{"positions": "rope", "qk_norm": true, "init": "normal", "init_std_o": 0.0, "lr": 0.00269, "beta1": 0.9, "lr_head": 0.00619, "schedule": "wsd", "seq_len": 256}
Each number is 128 + 24 x the weight over its row's rms, rounded and kept within 0 to 255. Layers, rows and columns count from 0. Numbers have three digits each. The size before them is the row's rms in percent of the matrix's.

# layer 5 MLP up, 448x128, rms 0.085, rows 401-447, columns 0-127
104:147152131078130113139104116146144130124083172162134130141120131103114179120148135131148116081112144146190156143114129154097119095109123144137142117157143126098138077140150121102163158142151154120133144142191131160168107159129140117101149099136131139081132117123148127157102150115136108166167095127113161175127089130126134157145172122110114094104120152124124117129100149171151087146140
104:154156130151138138153125185135146116114104142110167137153124082110122149153135107086142121136137100121100121181113112133144145139123155105088119145171124098126120086117159109110121104135141179137135150089091164121177108112078123162147110155136161099134122144125153163113120152114146162117138124092113086146134141113119124165123103143151127138093127079156113118095151175078147142123117
096:097129114145127135162105135138151080120132097098135112144142121125078120116097123113138126138157101150103121111154095203127102120092130093115115138131088110115134057126157162090178086139071135134168117125117125136161161154129136118179149147108120155149144092154129127159128116120131136148143135128125094077144108157111105123102107128122111146163151117096157134165120119145111123133143
100:128148134119104121149132161174137150125117143104084146084104166184142133117090145165105157102114120145153095135112100125114130125084102143138122123142174124093122078117149121146139144136128115121144112178123127138168148165106112121092121111108120148133126130166120125165146116124126070168122109168156139131127103161089157106150145116145115159089102145125112122158164072163153125116124
105:128126142129106127116152091153126181136143072052131107112080132129146119120110167115091121131144113150109121141115113084117125138103161147119172107103125154110128122127104158149116122142141133112100096129146140092110126116134085100094106117111133130123107079147089129110095124131142142159152148173153155131116140172137106123130057118147111099123134157099106144132140095142122122072099
102:136133134150136133137130128129114106114063153129118096100109100129122146156128192119129146131126132125089102130111118081124103123108144105098166131128116125137140166129094126140107145132077160147141117147126116119101125136088138122148099148066116130097077153132082111123108168153124141115151141164107141101156120143123122091158094166112124143075184141161085110101150087135119145136144
080:126142175090064108107119118091158117103137095147135098132123144134150156128123147148125133134121152133128124120124138118153138118110082117132153161130157125175069089139141125158164118128157163121108188094141155172125144135123128127100194088127116128127092139120101090112138106126163136142104158116140142134124161130161101159094176125123116156111104156131181125105105107133120132123114
091:104156106099105110147118148114160129140128130126083122114115123092121147113108074079121112134144111137115179139104099144123132127111104102145136105141121130119104092124152124119141137120128136133101165102137120171142098095151144117148138135154084094117112118132080141095129125070127137204116109136121114163101161115136181164136144113100168103169192127112148103150110123146157135113130
104:188135104165117114130129174084166104107110131094098143140122123140167150077100137118114143141127142157103168164097102133124119117106127126124096161126097112120069123113148099093111145116153108128133093091130086118172108089140131155120083124087092140100143146120155139103148085116136117074130121143148124124161164143134151122134111149149086126127124122126116125134101153123145089142108
092:149121127135102069153117092145114153150116130110132151120097110130159184132130123160159153099127141108129151132132091123131177102136135065156150170133127069124142122127137117138138107093148079153115144104115140134122115091110131099115122101137162143147125167126062096117158107146131084133134140107122119139102087112176145084112123117150151117107161098139129120118143119136097150090120
102:131144085137122125151154134130124103182155141084124137125101155139152165099103133112127134147137108132119122109148087128121103134110139143157113138134096114148154090133120127087139121126164111156128134135162137094175122130134066115128097121136183146109102138103154167159085140084161121134141093186110089138149115153125137129134143081106148158117115172095122175132164112151116115130158
086:147150130178119119142099186107111133147181101111118103115147122116143085117106165128156119136136128151113131129141147072095185128161063127153108109110126104132144139148125151153104128088123126132161147110152124122127136080110129158152128101117134110162132096128083126127123130147108108132215148119134146124113110092147117128105080135146141150159140162170125159121136133131131119105153
103:143127182096116127110135120118103122090109120141115121091114097170136178110142117116140146112153109114135112125114132168148101112142142124153102155135123154124122122128129105165205102091127122141106169106133127118120127147090086147124115131142097111122151119170109098181075123127115135157135176108111125127126102183155154089141126138173146121157157138145139096160178149121127144147149
103:138166159142100102089080107124128076130133146138130143146145146128146139120127153142150122121110185145135104143127136116133090105121140088170150107121118129122089156089153171130153166143147125126126167131189129120138117108120131141118096084148134140116109167162088101130167147076148112148143126150118073122094109180135173124118128130164118160134135109108129127152117126125096120159163
105:125154109161134090148155091116153184141076115096110111133092142124156165095131109164158146127121107173148155132134177137138135081116131174114124122109086118140111152106148095119120130107093102176134136157142133168121132132132134118109182091135174151142174128108135107139147129125136107125124092134130152121148125177125121167124148127094109097136141184126162150112141124107134113128144
096:133136126139113140164151150084153071118139122153083121149094146124160138165128106118157119156138080165128134124126139145151101120120135077141131179163159126130121131117103099114118126097128144152142143143147155145086138123155138115159114141152124160134141164116151138097196149103112090140139165125114156131134178145177092153144141124122112150128094122092157158126149148130107158100090
099:152116088105054179121156156127124157167145141112150172141142131114115096123119118137149126142147149115129131151151141162107134156146119135112124116124103111129184133112113128138117143143186092123104125074161114114146116115157128111131171111101151114147087136120165104121123147123137172147135152150111163110145132134089128169166136082113119078132130156118070142113117133134109114171120
097:145131173109122161172078137166148102123142141170106139114089103173135116125092122149102099132123138183128143174139123118139132118153132076165115093146141112096142153160139131125163138144103181117134122110122128147130094098154098119123146137172112109144079127165129124138121130168109151107155123159112131138154095150159126161133143122158140133093153123101108138144104114097073148134118
093:110167112166155134106156122150125171087104136124127085099134149109112165120114144145177150132139169138145117174108110150119139105153117134149093102123081087139132116131111121121106104121132107110155147103122116140139115144115141145086138141115132154088143148149138135114152098105112134149137096113127101096124109122178190100141166101109174119156083188153162155121152146097148123124140
097:108170154149161118083109099105129128114131145128181107160117129131129116114095138117100123132127129127114132098148124143144126156123137098109125160121151158165175105181133113140170142124141167123122119105107104118138122121102152166147113145078121088153145111108192092084147165118139136134090161117128103105155162128173176149131096123135136136113067116128116115123141130117126142079155
102:106136154184126114127174122116115125120125112081098133116115158158130149088144084131097106101180093160125145118127126152096162143092130120120133165181071135109119146143120116084147124099146149148087094130127104109141159083119110138125122128112156156124109100120155121151145124156166126135110135111088133153128109158153086141157133147140120095138133170136121161106138078118089138140143
113:063130109174120108145127104092118144158118157152140140144173093115147177144146127115142168105127137190156138102107161134126117145133138149098131098161121125124140138109088106111119150115081125190125118143107129155094142154107159149107131158186092127139155108136106096098133150124091163118094132119121115153094137152152133112107159122105114140128131141113158172121126124101103130159136
098:134143131097125117060124108157113124152126110132114144139168103150127130152099124114101150109134129187114173097122105144085098137139125092155098111122102113145088164118170131106121127154151135122112137139162109146174155134121113123097151134100137099140149070117103160168121123120150156124092154173128110125148150142168117152086092139157112092160132119133120154139116122100116081163133
104:134131119125136131123093099130098100151108122140120132133157082161121111142130115135175133107165119179109118090128122077093100133149117132176103085117133085126106142138136145133124118118129084123131145140110131093112151147131137133101132125082136085092111152116147151124095156119116169126150138096147156136090155092081123157145160138109098159081115097160134126101127119128150196112163
095:118090131160136123148175097142124118138134091074115109165151114115145097147159101104145157158120152149127124134137177089138118125166099134134148124148127129143092132132120150130125098105111125128098125126124078124123114110148090130155154122105155115113126127107130115154083106136153156097118136131105105117125124172123146108154079139151109116124123093160125128094104168122220092078148
096:106116125143152107153137138121076071145121143158101088132161159152164119133166131142142149136161075154168127096156126126149130115126139110129130162128103070135116149115114121090157105132156101109122142143095165129121149132110123105093126131097177115127121160114105154125120152159129115146131128131112141126122140124076114120147106151113100120157077160156123116159146156141199152105092
107:115114122110137135128091118118129160113073138128122132141159121120129129145090147114162099167164091142138127136110129120151115125147103122129092110117085144135132156107081093117129084161166117095120173112113152115143157115148143142101121150159099119132125167140110119140164142156078089150141168131134147152153131148148076160111099120181121194092133096145122086147135100134143150123117
099:113155146152091144169120173106180118125121117122091101106124149159120118093131110122077126138119093142117182139128167132103132123119151054090156143146153100141129108152137131115135113123121167148134090117148172092173134144087124143125148157136131115122117132111111116157105162107121125141119124143142134111137138161127130131133099132175161141123165081129088128151131110155090101160082
093:118091168133177131112141121119134151107148175083151154138139130154144117118120125108106117143121141169136150156143149154133143112131155138125134105136104112150156105137175131123151111092090070138126118144170168109105102168170147125137105102115136097130085147170115140162171131129114110118098142159112164116131115091150164155140136153143111115129127132118086105144163131099171105174086
099:129127075185103149114154173126152098111137146126121106159145101166126088103150115180099076105187147098137146137112104171117111153142134097126074106128104130141136114152179132094137145162143115156162134125098116116126130131123150133138098132128139152141143116173110109131110121118113127133129053144114094098142139121118162129139087135118094141137118142128134129156161146117153110125161
103:150154146092183171172114130090123087104165123139129102124077116145164148123120143153130150108098142141125147116148115129162148074176081139103153127148142121111099084136096132127148118151078138127113116145149166124129151111147138122093140105122139154099130152095118141093132112121121150094121122141124147127129131080132106145094190119098151143143094110148111139144104154153161140090118
090:116130136153132124114137082122124136139172137120089159093126106147125108137128134144084107112106080101144127105137091077090113139141142108153132131093165127121139153105117161166104119101122128138152139128120115126127134115169103120153113159124148112173090145121146178101082126093077120170092149194123140103173132164122082154106144132142111115106123153132123157156134110103145150118116
106:133141133132142123149164155124121160108143110121150099115132110180138199130088160123122145118111133091134133148184133164110118077116157108133159142162110128115145146129120133134127086156133085108120117137176157102123128102127134102104161116148094178098144105108103169107105100155149092147129118170129118112182179124123129146149101102137136133135116094144100135147091095137108126146130
102:148121124161140137135103143147113155116079124109130113144182112120132100134162116147121105136140108157060149145107118152135123130107119114111134113160112116121080123132142139074137072094075101173117133126117135130112120121117163133144088168123138172092136133094108135164106116151097116143105103156140169085125140150163147125136100114141099158112170157154140154147146143116135082143101
108:078155138133163099139142106085121169156130137144094106103131126125126166100154116106098131097153110127133167124126128130097087138098159111116108107163125116135164162129137122052164129125151174102138106146147114140110153114134114111131093102130150109139139156084089103102186114117086071155103122111113136113139123117124160140136118136139132097107085120135157172119122125139140165129116
101:132134118137121134153089097159108112166156104141118084117115117116115147066146125129173142152137129094121117138152148084141142131140161130153121124092165087113110092134106123094136132088107123140140153106129145140106110074123149119135130092089125122106118124125133106126131066127174154164197091130104164094126139151125148135124127160104093143134171135134131092110161110110160142141159
109:057129124146128158110122108139110137158090128129128104155170136118147135171150137125150129091184109122114132095102094109143107175147126111096109126139147137137159162105111111102126159132156136165117143104105101101146162119108130140117116113169142102089148175086151104132162179092108116148124120153134150149120182091106140122123125137105150146132145126146135130165133073133146125116091
097:148119081119143123102123139072134112156149098126139108122129135121144154136116149112144108116114190118156119141147151148122134131149149135103092116144125135099109074089158130136160154170118140114134159188120117165135114139135123112160153153156123142114090156125141119124134116113109092132117082170130103079168144111146076136126125135103186108145153136115083137109142077098088119141131
088:111100106085106098105124117153141153124112165104138175149149166126130118178147136116105071088155104131116116128121100139130085134184118127097153159131145119161144150131162119089130137157129155110137119123127101140149140135121099147105104116160113147157176089097117101145148165101159121120133156122105130161150101096132129135120081113151105178133129139128077149105133111091114118100160
111:134134093143128147129133159131105093120137118144144124147157112110105144122076121158105093108130181170086147115158120086135121129124155116115165134107151136145147128147153129113142102150135131120168180121114113145128113130165052144093160107146144099094195078142172139126109087090145132120114122128144108109130118128091171149142112098180125135162117102122114136115144119140112125119121
098:112178123127117123097147142166151137088139146153143129135144104152154089092088121167130129117128163079155161134133119110072101125141125108162170119117123120116122116119165120145105151154165152112153140115135135129154126069140147118121091092137107098100144130129131131149098095146109094099080104146124150131142071120125109163114158084096166148098115154123092137129118089111120117107137
095:119152144177159137117129158111147134126128161121185149131137134140112157083064134146084136103156156162158126129120093137112114149139140151088113155142129134145117177140124104096112142139187151127100138152135090119098138127084134147131126134090152070148150142090154116135111141087141119109155127151119112133130108084151128166132146130136178083137110135147117147131123114171104099109119
097:160162121078139117170102116099145112134125164099147145143128123128153131092130109105095117138166133144100161176106120112158132124097126077136138067160137126153122111130083099084175153109164127108117132126125160146131159134123107132155104168078133145101129105089125155111156143134120113136157118099137123137106163104122100138156105121152140145167121144131116115144081133168144113148082
106:126134121110097120192119113088159135119115118127122132131149168129103118083087136125160162127173149115120145095133119166135135106105141140148144085074100113099115134121144127103115151109120119118151123112134136095184116136140128117098136102120162121082133151165136167129126125144145096173118131134111185162075127151171172139101140109126136111116175129102138114136079115160099140143120
087:095144138089162114164149104147123115185131110098140143159124134163127101107143147141144145133143118155117122134095186171112114108124108146097133134171168135149083142116150144135132127134112137158117151127121181117161118105150116168109123123136132122136142128127155093122139099117143063122122130148130154138102130156142101168120137159166078129117135149129106133078170135158178169154158
105:122140080122114179117144086135099071125143138105128122129139100144117083132135119170116114110135171138149109147160124119153144153167144112108144131126090107118129108166136078123120120129155112111130166142102133134134137064102082138116120129142146136113125131165114127159087130127110130139147092158126100110126100135096109152151153170099114144167096142124152121180157120164116168115183
090:124136123098155093130143138096092146133098084185144120076166106083129159124096122116129102158116117148122143142146147148126146167098119083106163150137112103136142126132097149155131125127108086145172186122140108122134115136134117168131135135114116140084122117127153119131128131123177094166137117144122105114127197088167136116147123111162120121144169155129122116124124153084139089147157
# layer 5 MLP down (transposed), 448x128, rms 0.0612, rows 401-447, columns 0-127
102:126108079137080132116112114076131103119148090111147108159133151113083133126089115116127144098151117099118118111119109111130133158129136160144059102104157131145097114118104111104093157144122100117132122162143150130132168151121144116161127138102130135179113124144156148118166141129133168129153150121151136090080134137138140148081164108119156158125108138082136139194116085132118133095148
098:161127166140143070119139101125129153126151142123134117122148104096097113100142111104130188136120134120097114141157144077120137124136139158123141118089143112119161134143112109145144151126119129131125129154084097113118148108133136124146163072109094151111119112133116119110173131109117105122077122189123113115160137119172160135185161142069130115148157172081102102116132097113141122141159
098:153104133103136091116098095125120146104100144106131146126109140121143122177166134133116178132167142114122128180120126117100159106117136153120118101121129113127074138120119104138131112123162128128131148134138122152106099137121164071119111119049140131090126140162146169116147093133220155070111106116110183151146131125132129116142116127144151129120129143113158148112105150137155108118114
099:104116118141093101154143101106129049099165105152095133129116160079104120112111088105151164138152108146099106168127128162127131152092122112102083138082113128131101147180107130171155111159180145124116133133148148170121137103139115138123181106136112118144132084138148145107164139157130137145114129128132095119137127122127109099152106148116132125132100111103122142127137136115121195108121
105:121158143105119115119134119094147065111115109153143133135166146133129125085167124151179122131116171108128128103106140168100100115162111162113096125136147087149125123133108132152138151123142123122157122087133122194109149091176151107140108101119103146100143148116118107143141103102121142119088128117110116131112120113162124105147197168084141144093129091124144114160134119108170137158159
101:111109122146114141134177100129111098094126095128117083168103101158134105077119115158110130139117137138130118083170113168124090125120116163107158121145125154148168113154143150149118164130131109114101118116137144139128131069154158115112138105138116150147114146172198167109112075155111143114110106128170140125141144152101123116149140100120082156163111120114138135122091125099118133106170
086:112130104124132139094141107131131143132126125100170126095135101129125142123132101088152114148123120153162076119149102103133140141132119124169136146136132174100125136119104131147135118113117060130103132112090094137062144082123164125133117130168110119116121186103106143190142100191169137121117146116154110143144082150172134119130115142112103117147138119185116146115113097099130116149114
095:118108125082168123166124145117124147071113067129123174117127122115141125111114118095124110095059105148105126119152149162127127100120079161115104099097099136126154155113080165138133149130138100122069149078117138162143148096100115094136120102141134127175132100110139129113113147117111162129094126108144109088103114150137118122132135125117112141118108144085138094101154118131122158141146
098:104078148093100097163102143143116128121104140142126108111157087122138104159167146147109145134125095102167104086129147173088157121165135152090147153113184137121144133104118092164093138142136097135098130151106127128106112115135109126173179173096154101140110102160114141094111092119142077156142111121110117117143128127132116135111104098152143113134137120121116157116082103092132134123104
101:122116121182139116130134099062096096118119122139103103153135097135129139130129131067138140167137114144136113124145122127172137149182140121105173113129098113112163141133152156130135128180131111131153114118121100083153165123145144151080131137161151183144114083142175091116149161107141132124156146123137115124149156077093110114133106122135118118171134114108123149136122172114139103149097
100:129080147116121123144118140160129143095097124108143133153140106124101126140122171166171128108135142136170096133110123103131120108071152108145177121134135143147156129134117115163144114106116151143131088120122128108181132110125161122152116125096090138183152140103117094132150170154110151133113146076115158096098160100117100149137107187141138164138169113158178115136127126153136094148109
090:110089169122107110114156102128106122159154105132126125132122090111096150134146082106098106125146137133133141128147148120188139142152126109142124140092144128107092121100117129157111085155113109109137122121113124129120163095140175082140091138116145149159108144140159142128110111111119116094111163071136132084165179116125169138155128134096158110117143113064129102150092158126090154117103
101:104120111139135143096134116141104161132125115130152131111100188078141118127100112167078121116139144146184145111131152129124121142090134124137148138155136107146148160093094153122119121150129111098113136142116145134127091114158118101179123103124152138142087175124156121143145122085140144123114138146135114126080133114120110152119143100062168179185138095144125104147110140128100117070111
101:123069160152092131137113148131156126121142144111157173109115133094147110147153114097116125045137163087125143146120148124108144170110116107139131122134112141102099158105125110106128104126165154140142115142111143139109121150152133120090129121096177112178142133157106155146145170154158135147116124118121146127118088100135150103072098125132168125160129179140098101122093135118084113112123
106:101147156143100132172113134098136118115166150114139124122136106116126103102116096137108102129160154125112078106117077148121109167086134137133086089144142139119123118166089121125111127174126136127143142095130105091142186107099153127108106179142122163111154134134152196127144131146101149105170174145149120125134081157118142093115112102121139135170112123152119093123131101142120144160114
096:150154151128076134122122098111128170137154147089112142166114161139132126119117158160082130147147105110136114125134105117120122131141111108126165123135129119143103109113112150057142125109145091107143153150144122156128099129124151199176134149130148130121110152112125115115127184120154128110116148147094121134145121167158139166158167107117140161167167123120100105153108146118054111104105
096:107115162133182111213118152144120145131150159134131109111107103085093114129130094122123143082119148078125143091094135096163177132144117127130115168131125167130105157160165159106157155095113163140117120147143147129128135144122135138165082139116098154093160122120102132157128135138151139113123109122104130106108141169144137088094119127125131118109151117104171142171107113117129150136153
095:141127118107085141109126147109149167156106137109147161194122141119112097107139105142102115121158124093080133137167100142119132153126157163142141131126140100155116140103154118151158144148100134130109146108108108137210164126130152152130106170100161137171122085179090142112120140122146095102160149100119157136161095153161144117130105148129133102114138149150103141121092098156124125140123
094:100170127088082125068139141103122159110128098149128112119123135143123085113122107075106088202125103122146099130150112128137126128157107166131133144126156109123082146156138108146099143107097106115146157137081137129149162145097096146108062116122135124113146101157109126101094108138130110098110150108138099120148137123136120144113145158093094116110109128132103160125132180101111098128135
099:134090107188056118169122152121102142123142152140143153132121108119111125160143114134128075135125101090112097151149156138122145129157113118151148111130096128118140140144145121121092157148146095112100196122092116095091139203146095141131097105148105121117114133147126107106112123144141120134164128108149126110132085120105130122118147095146109122179116122139150117120130106114082156179120
102:126161128069162090098100160115126133170165134125107080159127109112114077103154114132170114147092130071114105125132156164132166144111148090143185133109133118165125130124175124118119142101099123112143128134118120109116130150107178137113157140126091114098141145132148160131127128129073133088106121119093155138101109116160144135121149118125139119096101131120102102125135142136138075109096
110:130140093139133145160134120107121128112120157103132162131115156133117122089121153170145097108114103117108131171115079138148159137122151149099163097116134113153145082107151109139187108113149138114131131158148148101113126123115152134108117101090201153099118096136142134159160147054111113148151091150087089143164102150142105148107118129144116145110114128138105089127174128129141154146124
098:101112127175132114144121124121108169135154108098147100162098147118104141145110139143115144131122105150122104098069138168185123086097172124138122119102124172130121114147094123110102119104116135088106112083115155120120129134127149116149088168121126130160063145160126134077146118119101116141144148115123126125108101121120114116125100124143162115081100104094069153118151131133136166099101
100:160105138120121153152116116116100145143144141044129093140194142128130097136171136136119171128137143095118155177110137125139118104132139141120079128122138161144110129124131113141128111144122140130154131139138129167111115141085126116177090108154137153198160119094115150146154092144151106153113157145135159091155080120130156104147097116127137132116138119085096113126123153130093113153112
099:116145097098100155148132118099132143127148107155143091104103110115109159127126122155120105106108126145091150147140087130101125163095129154143093146130120159099126152131073119180128179138155102128148109108086120160098130051131142136140097102129081113136121131148124164117141123118111120161082153147103125106100101157120123161173150113130152118121146084096162110152094149116126148138132
095:114101134067145136143116136089126107099129088112127117116171187115140146115118110122127109187123128161077164160123169122113123150098147161173085095133202144133092112093112144105101146152135131114127103148108091128132152092122102157147127160153124149124128108113136130127104122139153119159119173124113104154146130139126126165146091146120125179155159121149132138142128139136127108121147
106:162103091162118108120146145124107071140139124124128144179135116155101131102141144108140119126112113105103105126148085130112156133151133147158115114128127106139116133119130113137132151111130129144137178104095063150105116155136104106125155147083075135127137136124133153112099125134141148131150148111117084098102102120090193148100136124111167070124075162112149111136156128118078105094144
102:136134073109125161124157085087160098114163122120129130152123155140117104121127161136095182155168122148123082117106162164129133143122099137099140122137161122127134149119112147117172148165112112113167137173119116120150155111107180127138144138128149127154079087149158091119149124162107143125144124118137097123138104139134101135118138128133169111088179158114147148120132130101128159069097
097:076130138103150162126139134130121123142096134097121112115099164150184103111080162106102106115113111139167144130126145156135153079117147166145142152123071098142149111123092130125150109099103107136088099117136142112123105097126124159158112120127119105114117101135105155148142092118109141145082141139154122174103125107168102111138122134107084115114156087137132157116090130107084140182117
099:147073143138106134154124102122089126165097130143102092117125136155129142145110125111130110144121128161180125141161123100170125162162095175147096145110109164135127100130121127140156127139143101170129144086149076128118156117084122102105129083160138137102131114160096139118121129120188143119142152112137109135137135143147084117147143143131066146081137132117115126111127143128151081170159
106:161118109158100123100128170119136129167159111118107139135133158145135110145132070148142097120110100108121147154166116107093136138131131101120141107103096132124145157146122163104134152135062089156122125067121083122144145103070167120165139167137132112132119138159142124143145155163171138150130184119156122106123149121159109169139150091127104135103138130113158128123136117138121091170134
097:172154084112091120170094133126154140129101129099149095125160125109161141163132063140181146106164178180156107134112122146108149110125129144093083141133099135116100086145144147098146130121144153092150143156150149152124110167168139162101139125125133158108111137136121116125135126142150102092142130091115132097116125111135124118142165118118173124109149105099112145144113159114175147140124
108:114081118122115129077091117107117166156141151134149137129129154093091104085134103139144120135147088112129113097139105119149117138135147135109105142165197107126112153122196078112126122106101131143128149128120121125112134103112103137154128116143133069120134141130136126155151144137102192116146142154127150118130140072158092113145128144132149113115137095107174167117127140085117154149172
100:119153170093132128126110127159128090105161149124141120153137108125104133058126153107102099133127143128154088114163177097128142101115117124138178117134153151108133120153133122113131137173195122102126085155114143143103123140156084160114129148122103148142085154175141150162153151140166104133184103110159166130144133123155130102135126150148110109108123125129153142145095110134111135161157
100:093093097105069138134123099124137128146119132092126141119094139115117133155105125132152129142122114148147037119101149094129100104098129146120159165103128115122114116118138157122135159107171118134161151167108124136160129094136131173131142103117100148157137104105153120135099138149155108124140128107120112103141144110155129096125133082131099143172209114170121110167125147095129107114119
096:156134142147153148114153127177088135120125168127123160125127106108110163148152132101107154125120153145149095121159105126117134142095115141141134135104127124173141099073099087163080110092103081121144101145114183107095123147145140112076158126160143119093116113105130135145120126097087136103156186123142114132128142143137156101111143130152149104150111156126113157133118190132138093109145
103:128123125140149092135159162151144126143098127121107124089045093135143139100105171168112152138134130093149128136188169133122126106119138083174132110134106083096102126128161150132077113120116128136107127165078124172147105155118094105108165162120133146122160134143125157141108123145158132131116115178126086128130120134114143150146124127126108135111151109164108127106126085134109091120138
097:145133164063107154099103152161126120109111155109103149121152125150113131127067125164132178139129119114142132113093130159167116111085124164161108130122125133102153139136073142099111151094125136143076135132131123106140139160081140109137141133102132121147119138175131153084160105132116100136103135055142161158144114120118104144120122101135089128105108149129145101143125143153157158120100
092:143155110144108140158130132114111112133133110142163172098055094122117117123107124128146166125117128081176134128133105102110109138078169124125101143103156121087118130134127152118132171139121141095160095109087116165132143135115148136098122096104132143108118123169104076107142092140132166152101137138131115116127151093151138150146105100147082108116118108159093136126114114123098131158194
105:120127165130131126169149138120150103115156149113118125137071119144150111165128140087146154121160089115078134115106139137133131114107141137154102175155118132126131129177137138142131150133086111156131109111171128134094160082147144089144119124115150127114133161147097146136100096145087161089183129130179169130111146128131122105091137139102116066113136137134121130108126077129082136151152
099:112141087099088116183169112086124164146140134145111124147103110131155103134116104111156123137121098150107173148111119147160147160162131136136100121120124162117150130097133164103146113137145141121078176101129153106154159145129111122138201110086152149119140118095143149083113110105141162107132126129141129137129163132120081154133170100154158147121131118117161120128103093109113088161132
093:128130106110130107122120115116079151129154116162150113106113118120124104108160119124096146124101063166127095114133164145124114158125127148128107132164157125166135163090140124083097137066118117152135172136151147129113150133146085120131125117162103146106142074154094103110099153141120136131128133140137164122130112137136117120137131089146040117122186127096130150132144166153143132101129
099:091091111153143151129134129183112122172184132104130124126145099169120141121141120142159110141157109116151121113138149129080191143155116163120115151149109121102099143120104137114127127166131110133115143159124080140161099136134135091144113141166099087158112130153140086143148132153142144130112127124155133153124134104188116131150125129118165128128146117074098090102137130085141144149187
112:115116104110091130128149117092113150114151105100116175114141122124084135073097113134109117111106168097077143114100123131140126171114133197138105141106133163144117150119108105110168137142126111119113146167149156127138147118127112109110171109129131171130164114111133156121147085136127115161114097154164144111116138173150143156141143129142112162106181155124150135134111083118111116104185
097:108139157116119131161098108158115132088135086111146133123133194123113094084100115140144135135105181134113108131153132175145111098114113116131146125152141088136125175161202112127113170135118112155122116130134130109117130135113099131155143156151132124141164140106126131102120108100107106143132088155138132159101110166125131133110136133119128100129212114120115116118140165131081177132161
100:120129120149104078165156151159152149101150143165118143161145101145178152118137160113145121157120114108101131097118140188133139118161113134152120093128125110131092173150131133133122189163113176148165109139153120080097129178102084116124113121121141142137122126134086099168125148110137116113088121131119163160105130139096145117108099156147137167156152149136100108116120153120141146120102
095:162128154155159095125141137109081133099111144117078167093090111118118115108131113125114170122136173151147149113132143125117106082119093104135099146113084137097143152165166121135100149130150151109097082154180144123118184100146123125138097151117134128119134133136109132090149154151103110099071116100150165105128092128110117118169137096127134158102099148124146146116161114142133111139152